Weights of a small transformer language model.
Training: a variant of Muon for these matrices, 144M tokens, 4887 steps.
Each number is 128 + 32 x the weight over the matrix's rms, rounded and kept within 0 to 255. Layers, rows and columns count from 0. Numbers have three digits each.

# up: layer 6 MLP up, 384x128, rms 0.336, rows 128-227, columns 64-127
# down: layer 6 MLP down (transposed), 384x128, rms 0.574, rows 128-227, columns 64-127
up128:112124081145093190164161176149133150111071147158135155091145087125092081115109133048137102092119076103083138120141043148197077164161125133089174151063087111152196159124074139141187128171180160
down128:115154132149121154230138116138124169092144191082145140114099070121137101142154089113108173142089094098166168094112063136147171121185121098125156196105182104105116171097105120107164121124190098
up129:154109119166147132086127172128155130137112110101122119183113187126133164126164122149088142102148137120086123149102067146134127127127088108154093091140115111083091142068134150128108151139089142
down129:214097135115146139100085134132135112177107129096139134152091075111159145193151087140128114131146119100115113132125118142074106171077175101116136106097168116157119177127122111160214079142131082
up130:125106127053178148095118159129137117154111139124130171165094090097031180148157102144118153116172128148151154119106142100087070130052089141146131143154122102126139172094131135125174162086159146
down130:149151130097164127123173111121121160118129129177098160148115089130153115133151083117176095088145158159114126086077157112130112131214102082141106168047137141102186183102145117080105114131213092
up131:186167202159118114143146080159138088135134082078079124154156166146047132131214137134174156165185186120142112094091101179101115094109124141183168164100138114163151158177145098086124139117149114
down131:116100125105094122161151106176136091135161144105129106125148125110071080122126164131150129146120149156099143105143160099164152111111110149094108139162119126085120149120139120089109056148144114
up132:146111130174115114065099099139149096148165127092107208173119144098138080107114093116120150120162141104089163132188074104145144099108107070117132112129123135111109162136110129078115107122166111
down132:172097116173117115136143101109111133135102114120075112110154071073133146112120104130147136160139144112112114140144127135141131087162156095095136132142141132185090123160114092087069066255150117
up133:106129123147154155113069133164123185145111112095131126122121142138129094185109123153095121123139075116106120092127085153117090127100141137101152083091138109174129156174071098100106090128130154
down133:163131132095116130142145099117100041115141209149119154151121134159165103059130176112118131179103115160158092183111202134185099129114070115120118195164053162084135130100148182173115156171125113
up134:175135149121097120147129147114166128174115102126076147150114096133112160137050130108191148079200181102093166108082079079144129109083142140151175138110157100131120155132109176139123112153114196
down134:156119150110150144116079161139131122148135086085155087124140153082098166195083091156105084112101147101033162126105152193148116173104135136154115071102190067108093153145128135148144109147132169
up135:091139126122094200150151183155131107139155121139201086085106177145121103150103115074136143115155119110123183142153111108117121014182133138154103081099199113119088091191161121093166071115095141
down135:044104157132120117136110166215108129074122154105108083106138149120185113201142089051042150159114094142164125102119128163092126151164125207199148141148155181078105103146107084151068063185128117
up136:142066158097098138145129127140138117119109113105143140173151130119115156129097102181102098131126141151164175119146165077179116141100120172140074143125101074135123144140104116127134172142119112
down136:239158113141140114151155159128119117184105091150115076087154147092093135158111109163116182117102161069161114169144156124121146088122136120098103144158108102146130115127105115102150173097129094
up137:137167152170173142145062085183081104136175096118118091118109090109127063170161142145110163176162120192124170131153129084132118081180093103151132137104161121138116162149059146177136125091149141
down137:179074141153141152103187053159116096123162155079134087107181148110096022113172148115078113106117119154199120105090143139134160092130131161086097120162090162095125160196108124159123093082163156
up138:092105192157121167112121166109116144087092105143131157142145151157135109137154103154109129086154148128089148149153103081122139098173133160082171155126122160074169138137127156134153109139147156
down138:109165181118145115108142150153164102170144170114106152088095156097157115057139123101141115167055159143114107103096111146162103145083162123128151142140130162144130140136136118133098163161159096
up139:141092140154115109131128186154151162187125115073167128132080103137149120152100151123135157055159102110084131167068114123155074096110163109096142126067162173091125149116125114132119140180120163
down139:081125071152139142058117147152165150070080169083151146118176098116163087127104129132128090142142081163113130141131112130120175116039195211159156108151103148094126143096150148129123088207125141
up140:098124170105192149146110108131154166093096114131137104113131167118101096140090165137105076100112125129175127120140103108143165122117166156147159119129093082129135113097145169095165087068126105
down140:144115178158172179068166143114148120147169128137192095104121106084101119175136138089106108139157122151102084133169142140158166109082152160138170058088112187098165127158111092150144063087110200
up141:046091114132151127150128124131132099143143123124134127158121191152175102164179150144111165147154158103132091158125084132219127178121097094139120157104125110143112105086115155147073117149106139
down141:151193139078113132088151160153150157157135068150124128097094098172129093151132092132140103145126131154125127102141136198084182125150158126116133102165108067127112133177162149095199151152179129
up142:118155177139148146077122138107154129078160146100152172114130144162132125105117110091118128125141126182123111084141142134103176190163083150173099154174133077124116125104130128139177090066144131
down142:104129149211125102155143094090169125144131098116104104114083143099136132164120178174080132166082072137150110159136121136171151113118145110123188124123128130134149177082117112133142135113109123
up143:169121150134095155147151117159121133120158107102157116124146148159078102171111167133150079102173136107099115092153103096075088116181117175152136158121131143118164147120105175125155094074135125
down143:172154161104145145156070127063149125078183104115091178160132097071150151111106111088136124134127139196145101127131108187122155150101126098157105144109128184096112164140150103102058164109172132
up144:115131117144095159164130119073080115099120152188070059137104149097085144137110186182129198109161151126197150116097127167143112166102106108181089221097136188125124119137142169184158115067150106
down144:057114138031153158150164161152135103158075131120152081168114123128122130174116141151144093176163140178126185122132095125103127170089093094117111085132079127127099061098068085145101163090141160
up145:107122132193115111130136111135134198136175115141137174128118157121114102103113146119074129119148101116158141143144110115146143069089175129088115164089127073130072136152130144072152184126117122
down145:138140113144126176162140156132175172062123177177161157112161168153144115126116161088103153167102116108156124125114187139112171108033110082162134143124177142148103135108131098164138134136087095
up146:118069164124110137088160088094163169119132174105057119137157166092166079117156115141106157173150172081113107163107122169087135116122132090103157131095111124135151085168136122089101103084088183
down146:168132150216127118102129164113110099147113191128083103112168167107080141149097075119126143183102152103056123144160108125154159107119129183144124108123164170152094062133155114104141150114177115
up147:146110127145075108156134117154145187182121166088059199123129174104122126066153074165076198176150149105112092146154109119138191116146129136084093108134163141167078173204092119125121092107122123
down147:134137133094134164137226120127123150139119151129153138059159164097161093115155108187143085143135132133099139122146050152121129103106121163117126107123146170117059115113129112125146146086101102
up148:154114198129081121241067106086132072121132200129104122115100144153119136110096092140092075134153108144154112152116138155137164114108146168101082155125114113163144142141156188119140140155194121
down148:071156120135140082200094119093123137060087130155134108141089159163092127080091082184085111219133127129143102108149150107135143086068163182225145169185131154170103177144125159121136118072157081
up149:142092096093156135145079121145135202117142126113099099150116077217152069081145192102049089182153172084181131176167173094166082172149136145116021177091088129080179084128081179133093173121093123
down149:184204113157112148120184120120158053080138145107144136111081116136066133065126158083125094092119167136152071100141061142138119089126149164113138134114050076133116126163143173135158074116086178
up150:065123164097133091142096126140159177136125138138075121092037142170157145117157150066150127121131148126152115122168139111101094142147169095142141128122147122114140142143092061153127154137069143
down150:114173151125114124128091096108081148081128082089128123107146178115167089095158152128141145173130173126092140141051122165157182136108154116084177145178102183109145105171140148113152171191166089
up151:095161137133077110094131041079128147131149029123139135132144087177171101106143093111151090155140112131167111138088108101114075167133153071085133174110076118116066144125137150146170150126118095
down151:148179103105100134087114172152114111148156099127163132082095151145164122102150181084141094185099115127128088100107110091130040112137139138106226182179139150092094112174138098193114129102113110
up152:123061144099134136104111128119129136142135157137142112101137138108124097081163133184107137128116143130129140147123097106179088176127178115077117136146091127093183165135122148160120107103169104
down152:100188109111134129147123125135106167121109160130060159107166123164113124070115089166103070143143147175110136115113087151098135099127138161164090160109108129171147115135137123095106047070133118
up153:127068117115116131140132125073030174165130138140079154160092074125120115127150124115127111056095159130138136117102129129144177143119156077181115193177170090129134118098175140182045096106130155
down153:094230087094088145145180144052092092146158105133111147136115174143105161067128167122075090116176174141168115138136179118130115108165130121061089174141122133100157112102149113179115110090102127
up154:154060196129092162151108126105054158147104149117126126170158081143146125143043140092156099081171129165136164166113113113155101188137085171144138120112154169125165134126127122076195127111043128
down154:153081175121113137070085118066160113136119180101116122083111166130128121096114126126106129107160146117149117112225064122133088168089116119138168085157114143101178075099137127144127147120123167
up155:110127136129138163125144131137128121115128185144160096149089074061132149131117123138153131141116102133165173182122201124114181132062075127151132125124169195201150126088157144117146187104130141
down155:120145148126142130169137109142108166096163161094101096069098107090174093152168117129147074147130139132151105091060130097095156141103189111159086191090123118126097124175107163147151131116161100
up156:126129140144137109118119113149116133143139085162180100158178096078104160137087144132160153119129114072154124142122105123125118157127148171142139115128167139136111144190133093154094084162158066
down156:116137103155138150116163141117120120062157090093139162141091133151108122125131135120130106167103131112143095141145157090155131086151110103161134126151143100109069105088108116157171148170094177
up157:137091080066081103174085155161115163037121186129102131134130031189079081084092127088128178124134135121114132173112101123106101118141138085130185103144128155097146108116173139088161203135138151
down157:133070148085094078115089143123116121084168139165086127121077091075143129097095169143130082109125099155201109093171117150127208130100198069125151052082118133112138170117094130106112158137082178
up158:122139106086147089154115108184098121160153112069110177135098177130119149062159134087144102143085146164138156167143121131094103137181105170093080188161109142089069128070125176150141092144165146
down158:101084066154099087116142187225171141139123125127099127146131145067138165139097089170127078163130110136087203186201154134110107103118120113154145138130130129122154093146136089150122056094131152
up159:131143097169086116082141132140105132138134117146088108119102143164116174073170106098085198138150088070089130170146118148185073097122132131149073133135134179157086116150114167132110118163151145
down159:156125080197118114159135217108076175127103117107119098157137142140111109118133138152164173071196068187116131149148144093151125126127129097161081147167119177151144135105132029113108145099159083
up160:107102105096096146088098124107104125139133069123179126132181128116141156126163159149119139167064113110177155114189135085126129066115120175132110099089098100105181145113171167065116130125106136
down160:108110185134105125141201157081142156159093096130097128149080097095090140081107103136132093157119139127161117126119068115116153109118131121151140054121121104077098125114137111109133095108223158
up161:092109096147141097144104148148110190129146129128182181090144106103120114102159143094115109149176200131224199115170076123108122129120117126156129116148116134156182118123108125142142153137056093
down161:155192139090157142151155173129144085094168125131136094183149142124169101082080170158112128195117126130113135174139138100130143111127124127068134145178117103174107077115149145173148171106154053
up162:156118150209138169119130136120114186148091216112126164098119210137161169113048121133089118186113132089141144083130177120096094096133128122107171141104115119132193116119080110129116108100153137
down162:076114098190158118019163116106133172116078170128090136116147121118108153061101103091142105124164203104115117149094165113112109154167095153193092101139139155110119103153096128158120143106100117
up163:191125058133121120176068130158157140078127126133107089105085107092100179086174115066116114102104137126116107138129143150167081135153088201091096203111100038112108125148128190100145135135100099
down163:178109161170117130130103125108152118118144083144087126074131071126135062071178130130164132094098155104121119066165153120124079175159101160195152145156096187120148125157151118083123090155071087
up164:126105135115113100155113094146158135102109119053108152101108140162079163140169157068097175149120121148121121121159111130162130150038090097152130139145120144156156090132154099144210187127126174
down164:199177134125122103123122172153145145176106104188169155098132161070153097080159123167152116181122131115137123123092108144129123145115194084128189093120090090070123163161067143128179086133140137
up165:086123136148117138182108088117127109132105149068132136120148104105061134111096130129148166167157168106118175096071145070085098115120113156111099163110177135131109112095120134123180128147104093
down165:076141095113108118124179137166119083112085043117157137131096126164176196153122136040098200145122098135054111063105170156136127113160111106139151124155119143144148149135125102191074115156157162
up166:050081113155087158130134096121097134139125116154157083136106143151120106122067206090126131138154066169132217105125166080129104065075177126133172171135137103168119115207160144095186101139059144
down166:162115108159148131157117089070107214107117122135185205143139066089135159115137134134084169102140124183145104127143135131092148157108121088041126146130116081168112138179165186101096188084046073
up167:093103113076131157154176141121109137111160147187093156107095118120044127098102158135109063111091134159056161141179127150143118194196108136105109157087178132169129066118123178149124095102152175
down167:169181099164177138145094157163076164137149133164110203135156034095162105144151131076190166185132150139157172088082090089149100154116127072109105167136101136108097133111154159121082153131089077
up168:092122111077118117089093096122107112149070118110141082120163095143116171171106115080110131147136112130052143121127114095161135126161162092125139155071109134166147074153151165157130140073114115
down168:112141144073103131078173105155154103044161101109160134118115066171149091088159123068138146177135137134127181094045116157153179112123133116147144126154109118166148124168151152139123113105090143
up169:142080163128137106146139151213111108148130162064136178102153114129195120118091154091129231077070150172110067183105042089103110139073154153164123093172160143185158125173130096083057138142070107
down169:135094125167143126019144109082126110072092158096167143131135122059105091111160120128146117132103117086110132141123107132162120118066098143157145148139160140072126063165139142118135102199139174
up170:127113125133126098175139143125158098133161159167187164133191139119126130141081094130158153102135087149148112099138081118133110148121126086120120098183139102149117174099141153060075070029130192
down170:132191138110095138089157133045079139111133180161168155053102112104105195149112151173132092077084132106136142095052097154129146106193141106087125128084127092079066136155112117143110149142186141
up171:125109108109101156127117103155138081125096129158108146118117087147088182143115162165101115120102164156116071170116084077112131118081091087071100098097137203149164148147095130112140132127226170
down171:152162170100142140143163100105153126145127118119103139090141111079106067176223158130135135081118102159152108198114099083141157101150154114136121133105087127098122118151137203034147147136156069
up172:098095139084089138131099142102136140174127096092106104163182149143081187148086153078142090126159059119124136080133104132139121087134091166111097169153145174171143191157133110107151127099095164
down172:128170116131128160119173139140085169155108120073133120103122132120142142155197141134119145159132082129114167114107129136155142124176188076133144112147125139107066098156153059135173186083120170
up173:060134178161118100156103090138128151109121148117161097133081092108118181034157092097187132102164073139180123170123119097115163173140110109137127111163103176122096199099131131051114142163102150
down173:123164102120163091111098112151130134137142122150204142087162104130183120131098173095142110150086066112173139143133144093101128106138127130101093118069138227114112143158128106118131137195139070
up174:078086107179081164120132153139189176192117061116167135087186104099137140108163148140129141140157143173160083116108122100104110149164137149081161108169170105132130192127187141124145056082098136
down174:150153169128093179143197187142083177137101065167125116118156140132106211213151148076155169121097090127155112092086142125165139167147220106152106129147124182114071164121177123151115085118146129
up175:099087134093077149104096151112145192055145144133112127175123122151125141171098135155132117083078129102186159159090097216125096169095114128134132148161101164108086154138115162201130138079112146
down175:137109135139065095111173129113104151103157148121094159150199103172124151157153144134123109161104164106160106144169148182202126099156126113122151113209122099083169161164086107054112157113116086
up176:063137088108121176186135185134167099148156132118112135156154148084112092136145105131140157104136109114092134102133086080146185134096125077153155109077130144118123176143120086104175100150184127
down176:089166099104115112202175175149130111182128143151084139130122132161195141142151101135135172135114102157108148083051129148147091186108078109123137137114114118136071152117157080153120180203124064
up177:099151153035113145134076115151151131142139159135115195108179162160134132129093127160105107146131110091149153154111119046082127119138131138106042148124111081132166199104177117098139163108088044
down177:108073117166153110139098156141149124144095190146135059137106086134075134142129114179063103141162094160129150153116084077080103129097154102170124097111145121101174134130078089118174101192165150
up178:141105189068134193153121126137102081103117140184084151145189142113083123117104143153140160142184084097187115132135107151122127120148111075136113122159138183106125080115150095135064100134177123
down178:157129119166123159137204101122115100093092138129107126122159103063068129157151157106095107063163132091130121134111077110116099112118114097138095095119160139129158124091129106160149127104085104
up179:137060121182162090095106113137159077164146137084085108105133138133100136123143192106112095137144097103141129128165103136111140047087108076159151185141171141148201141117162106110106134169127100
down179:135099130144088111066149168098112103116063139180156183107125128124153100155174143094110119096090171142117124160127136139166109123071137173153159164193143137124148121085123119123089146178120081
up180:110138073175136156150247093153077110143079102067158122077139126119132106058130129156173106129120108117105117164099096133120121164162142071099115094094092181123195126157129180165135121134141145
down180:139132117179122144189139124153129091129086150135119088087111100135113089229170135156113083095148134068179128098082062090153138098108122103172154078083126111157135091139112087157137130136188158
up181:155067177106101114159098167181137127079128165198113092099158164117103169084106137122094143148119065193125103091129090167114143056119127140124120139116150156130136145119144115131173187184102149
down181:159153120089083156135107095111142046086141069150145100201133172105119179115078151094128117122138110134103089147168070078138071145134179108083062124133141098148179134172175177120080116139180187
up182:101154120145181067110098158087081141175094114113111104100161058096107105107142142144124154136125111131104135068107084149095157116133169085103093110127172146173154117145113153115166207106160145
down182:106133114123136138148107136161124198101146134153127161179149163142124133157147104142129097101117172098123139147183082157121094125167129130159092109174132092131012132074146149111138093091128126
up183:145120126150112152155154110148188081107114128114124097152135135147130087180186121080116146057128071149135154164155133112130162134098076130128090117136124116102124137043092116179119169101133169
down183:115132162126148118107050110137137165019116102153128147091097158103124161079134133141141156134206115062174117130111114162124080133138143098157106133127153122118117078136128114093116073167112112
up184:145131120151136185120136167112139130168084090124126167125152178141070168086148130151122169126161152136077108113154138118118079164066164126089171103091067124169167180162154186095122121100167137
down184:140127117145129141146112121101072101106170151106148150075172160168127136154111080144121137109059174122138142104146153082161113116138168112141136118144117109077098196089126142099127119127151125
up185:132083160114154127128112151093165122094157090153084100118174052181081129110130099156142112086117069085152170130119113123136117077131149124177071098142109133134111088053125111137166184100188126
down185:126155130082191131120152125114158145061135174110095061082130098152131095143117143092122075144121095133103139141052145139142192065112179083152101124140125157151127117071136118116150145133136097
up186:115079107157109071145155130131118091153103119100082085157167106169155112118156163149141121090142100127175167132178149155079175109149127150136146125107121115119118187116145123090146163154184090
down186:087133126198122086112141143146112077028129131109111153083121142120162122138190075160114133199103180146152192146133148148161112114107154082117081163152103110178043122133138148076183129148176110
up187:134118091124106136182145115157133103104103094112129115165142105096104091103109123143135138100132174184156148172179112141139110117165092140130138089112167132077146146096111142138084138077181109
down187:108187161133155139167132138078108106087185144093087135119134134080104112115085156153102082108104133128143131096068116187180135131168171144144132148145131182123099126125122185117137082095169108
up188:161078128102113063169149126180135154139115058113147144129147113124121100173100152102175150119154140094167119172115141083072116176080120184091113098168114095131063184143053150152044077128199115
down188:180123115151114108154118117126111174173104059042045106148160119118146132186107116122136187133101096171085101153117130160085114124143066088143103154166101196123130116172157163144167087021106144
up189:149114160108115118189099131082125165098079153122078105138173124130114133173059151107106135124143141144149064081128141098117134136203170142132213123143143161121185120137159093130172125134161109
down189:167109130113107135152141154105139127084124105157054132139106134106168161125128097172139112086161105149167168179153080157098115150128120133150109115134109072093136174090116139159109070116114079
up190:038124138097126183095147175169160079110144120129108165147090093103134123111153129114174181145142078115148161186104099139075113107065157123153117140170109150098088147127090133109093206105117153
down190:100115104078179179125127179096185129134134171155084159153092126146059132095079095118119181171128149134143124096103062164174148151056119153136122085068140107119131167145144139054096116211099145
up191:122124172171075120094129091096136150135131128151098156178099174120145144093144186126136118077135163139066147093131073157100145102182140164127104135156148096175198149102148104055196096160095077
down191:144105111185094121212145078126153141135100126120109114073097101135085129146186149173111125063132110126096170152146104144098152101132138121159134136120108159116146148108143091120095111205160169
up192:051073161116123135186165074114068136136129149157083124074117168133138123102141114139089118086120089091138120106070098137152231107153138096068108190153101113221145167072151214123153138128123108
down192:110103123138188126043133145101172134133117064099205149145133114061141090147078163138106110063175138073151131163124219149092102119160119133116130149083124120160080139105118072106204119055171126
up193:070126128093114148153086134151171141114138149098137119184137138144161096119124067150141128111097178149186118103175123135102178104075137052177128125088138098133136156146097129209105138139169128
down193:139161104129138132127163097067166112102124219093085138168129129119200083137189103152162179155106097125137167117067109150160130104100103160081097119108114117091157169155169116130140106116129111
up194:105115120115135144072110074151100121141124120085143133154143155136104083121162209128143125079088109135116128134129170191075096127111132145082121118111096146131146144120125166084132186161098079
down194:107103145139092192082115143129115147171092148138166112128155131150158184200120119129118170128145137093116110115104114130138121153077128122140074130131090124097146154165130122116151131147095101
up195:203135164121167107135113152113141151135126091133092059113142151184140164129140216119093133160147161088115087126167141155086080090086073089110153150101090127082137134114115161121104125149095111
down195:221152146109145157195084131077124137048144112117116115113106147079145163127157170096132115115132132169130094117088137159131130102167116138137127188125124112142098106144141132111102110097113132
up196:152112118139096136156082088117112114155159137125162115095164132133109113153113176171111128126209125139153140186092123113076113084096132106056152162115168145082132136111143153134089161072121135
down196:109100138078150131081177138069192120132114129180054157140142191155103110119051179099096036139189086100170158108103132173132109174075115130086122092095170139191140140148104105131104138082096145
up197:085135185109107185109138145083209077129118054142073162201164154174111060160226141104089157111130128106162162139161099171143121159107150138192119099080137134103110117129107113089089139149173149
down197:112140104076169105163139145207175164142128133169115092117107126098118155136126071143134138143148112194129162136146156133117157161104154139128145091101142152143100185175108144085121178164152112
up198:077113165175061144145161135100131119163135093142135184115186151090147112140098152135139140127131113135170094148127172091113127097110177116101083101128169052167167125136153100125108108079060127
down198:134088144146128063095199172092068136120203119144106115113130118122148143069127111123058179135114115170133161133078112110122145119092128170092090147100094171098096163119169145137070145045142170
up199:098099086137093186170140075105080126120136163123124091126174120064063173093108090141160154161130108094121167070070129149088176103090121116115136204086135100155152128103161156155150115128098117
down199:118161139094161231152095130125096089144130135114127038057118161126131109140148159061127202112092126104057098137164153145132174089109063136145116098143119149097140146146157111199151129102153151
up200:130128170091201069057114113127115106091113120126092112162152160101107093145151166132098121129116124086095125185229107144122117129123140091090114142077152165151114123110152185167078195099103104
down200:178047135149119104146149112125187127100110169146052101030139137126030115078168129091068144089170168132127107097199143124141195130082156108133133079144130136114114141154191128108160118089096107
up201:124144141104136114146181128142058124100117143144150184094107095114162120134106080128095171090146106124146142143119144093099105155083160122177116171116131135150122082179101175044137192149133165
down201:136160116137130110066092112122140105088080108109127126092109187105148160143131113179189129150065134154129136103139131091084086126113090131107140133125121171108102132197045097134111183136150133
up202:111087118125144146197145147098084106091113097098107134101150137118154117104091145177159104125141166136153145176085105157098199080148103075125132108125115172180143087154105108148077102152148188
down202:119149124060139117173135123145091144129111131088113151112135188173151100141132143141096151120096162148108144126104125103094098147105124096121148081108114168157120101123094131156138132118129090
up203:086103082122110135129113136121124117098099135097119163107104152139102110118127108153117091141103138138160208098144152102086094181166115140153154132122161112170127181138208197100098126101117125
down203:088111128138148163065138109032125173101087131156183152101153137139178189076105144078115096149139123132170139111114158140136121130021116101111111121121188198140152139223125117104151117107105134
up204:184125122107098122089143125103128101127030095122141074107166197092134148136092166180126141127126122094136214065099094121117125117130104101130158167087118209117141167162166137180134152100187097
down204:144170122162152111102133188065098121133084122142155045127132143149145196144150088167129097078114150175126160097131099094157123143143119120095149132167115182107052102131126115134118144130108100
up205:111074079098148095156136128157104135123122124112115171158209088129125084133118156153075134127106090136197114159105150131058136099106106104107161161106143165149137091092151127120121121093080059
down205:120076100111127106121141082160084165133136100133138069098157132185108130062150175117106153158132163183200153130146141171120106171164146169148064149054132134148123125080138143152134060070120171
up206:167116102176145085105105195145120113126150062109136149137173128116073176084097165098118140158134130111139143086177121104126112061144087114133086119118065169116146153165129129202065160153122127
down206:113170118140139074085190111119150111124142192168136154148084119098134140150145137146102092189137135094090107131076099135166119110082108127051156089178126171136114143167118094130172186198122090
up207:085130162122135073122072153150124134135078125099078120121134127092106129126172206134089133151186176101060143124125131144140109145166040153149100113080162132185137126140130124212047132152135079
down207:121125115209162103090136121135101150144088186153078143086094162104151142226191102141059073154169147085057095134078152137099095131163108154145122143126086075158128093149162133089122167101202100
up208:142140101099133076110130125133101052133074165135221101150141158076081150128084140199138160112108140111116125156094136171119136102094099153132123120084171171103129124141142139109090138091135094
down208:154133143127102177102202160154103113066132143126096128084165078140163160153147147123143091069176141095191164130110132093162139127125152096130120116165158121108102090150126124095166108085129143
up209:131109167158101117154076141172085139049229163114183140118156142151161079137153122112048169114162135149102118089162076120130118139077141135137099106163133155106099049175092176109064193132134121
down209:239142143111086136141160107179115123131180123170161128141103114104110124145046172109184119171074136124124117129107136137089173127086143101148169110141126159194173127146118113129160098131134117
up210:101143109100117103160147097120173125166110115167227155124144132195147150122115070167114094143103105103128179150120113146164112153154115123156074122117138139114127249085070117103074084147216161
down210:088113147183133129075130143110091088087061140147154118151126109149133120135108189157137168111124165160162126091174143129109101079097146118143160146111105101103119090129092138115180121179168164
up211:109074109133145123136108129157146145093093141149144137119148135187110144103093117134131128142137151102110150171097112110066072137096130126138131152132141113117137105186154110158102146119126104
down211:198124131088161118109131158102145108110150089132085199164150170117151143100185137159106085068137153145100115099122111158105140110139081091138078119146119135203137114137115121086115152122138115
up212:122115108147143137061161086114126164132117093137098172148102146115126114108112134109177176108149105110117084144116101176119135124180148153094112112141142083146110080103089185121148137082182102
down212:155132108176165103055167138085114114123048061139133106103097111044120077100193143109141142152100176089128121115107135158102144126132073147049128099128126119144128113196141118090152159113135100
up213:140084129227110109129152102136106117146097103113137132123122128157121127135086122167154178110131129133122140141142099112057135156104101151110105126104133136104179143190123103122116115125091167
down213:062179078081201111143118086153132175093135098168162150139147165136136125116129121121129106141159099145092142121143118102201159112157093078120122150147107095123126159155143086180094126165147140
up214:083183132137029162096154094140164180151135089126099125102151085195157145064096108140163130114125198112148136130154090080074072091190088098157112141121128096143123096094186182024110144148183098
down214:181112115097137068060072173097083193123175097161117144127166102120140161086154114174167087127129131163101106088095161134139095132152164139161120101128063075128107098155092124079150120096070103
up215:163177109144124204168138125150077079100132147129116124104137120158177099177137108097192129141167122100126154216118126088126110127153114153121119130076097104124083114053140162126132200070097091
down215:093151092110109123173105086137071136064121120121081146083170098064082079156105145181197110192130132154182150098136149103117122161154193112115147068121151105092103121122109138123122121155142172
up216:134059124128132137135061111123161149096097084130092130168128145136128132153125144169104129190113162139160143135137110205085166120112133184052116184125175087210098058178139142120086120163129127
down216:185095136147159130099094116113130124068105156124098138151109125136124160086123171086057073091203098151082126084100147108162077103201120170148134130165129076135152145117103109132147164125157107
up217:135174121112086155125118070151087138153095132089090096173079111104134103115071142134131118114155137135101171154137126173124183119159153073151198128109103157057132152146133123114147128125136145
down217:142066102021170155099154133086112117122141106144120170155146098125171097089115141102123083156096167164137098140071096138112147155081155148132067131116127091132172175126128152106136118146108123
up218:120153134147190145121123097098097167146138096146093167100178105106180177150167102166109136159123104119124151130099122147112085115133219144167144097121093096140127141153115125128124101140166131
down218:099096152132167188132141095172119118094086108135098132098147101087137122113134166148201064126119126140133167142140191134127139153146128176133117085144127088143095170166114142137095144176107093
up219:182166152133152112105164130122159163133116143108125181125097119121141059073133137100116118112139109154181127098121104151088178110135098091163106158117118121145118154096085165122127125092165160
down219:094138165113128156200144154093146098129132156121075115121119147114101168142179122120142063173111153118139127109119133132140077091110112115138107139096109171128127132139141121113102102040161131
up220:155144069111115134069096196182147065088160087108107119070122090198173162134120065138129125123132177138158142115123072133091132129195070101070149139200120158187156141164145135126083199096204148
down220:126152143067116152059117138103102151089127158189133126146156109108154136125060144106175163119141103157050135169121161135149144159130117141145110108099140091146134088152145104111138145194083052
up221:214119206080129140123117132145158178154077086125107094087181157056169112105138139102139177105127143112159094124117094142112127113092221096202146104147112128145104093134099101104163081100171135
down221:171165095115168139206113192158161120161102110080122083079133113103176155112101106130096115166116157144079070156151059139121151141142150137159165104099168128134137145132090115117208150074117087
up222:140139124133108105077121143151121115128076081119161163150156144094083127123090131157140113141154133088102146092116151131074135160128130133114154148079114125206171096176095103107156084165120136
down222:111152119123127192066165123122143121087141142157051152164090104143169161059187172105143107147139189138110090121164148123110142111095062111164139141134165150110118124161141135127092118180128130
up223:097144153092109186120169063171159084126091127044109163166195089117089187172123138081161171084114133176098105150161145047139141111168154132114098139116103137146096112104107152145174076085134123
down223:124173152090148179188137113092117026138100112123156115141133122135144170110151136136108186108103079201097138210110119123133120100137103156078179099135105120120121095119143118104080123088100071
up224:138072099171121070090132121132096114138131119079095113104129142108121130102103157129205175140108065150092128176122108133151127143129168114098085104132143098118089113182087142112111130147176102
down224:221147103086105127097110176087130100108164111148141158106145063094169107082118159118177089170152167139132160093165157120143104210202121091138039092113105136183127161139149109162140148128092122
up225:129157115139122155136131114152124181153092123129129130110089132213187091142174129162121124140092130130154177154170096058114139105133132131135097145100122134109119094120166105135129101105200129
down225:127155101175139114126123149141100087137081131182151112105154105080143133137151171138182136120090150125124167103128171126136088135090121111109119125120102128122097112119124166132103068124153176
up226:063134103153105106147132092125148145166112135130112086093138138088115127154094098140143182122140092097112057152142078140146106114156161138131150129118070118105136121137180112171079114107140155
down226:188090106124139161110148143091152107055130145085131175132163132124162103097130173148101120170158105110096125167076117158111079101087107110149115176141187149108124115097171144175104140102167121
up227:092172074168139122150135196130149134120135117086142075122140141132083158123114151130131128089163153124131131175139120055124155147133129143143176133096132067129122111140094145054117142103114112
down227:129085116144117142026158130115168096164078116175163114084108114097134182129147153100119066110132139083097133122077167174123106109166148146147164126121123157099106096187171093145128112179169125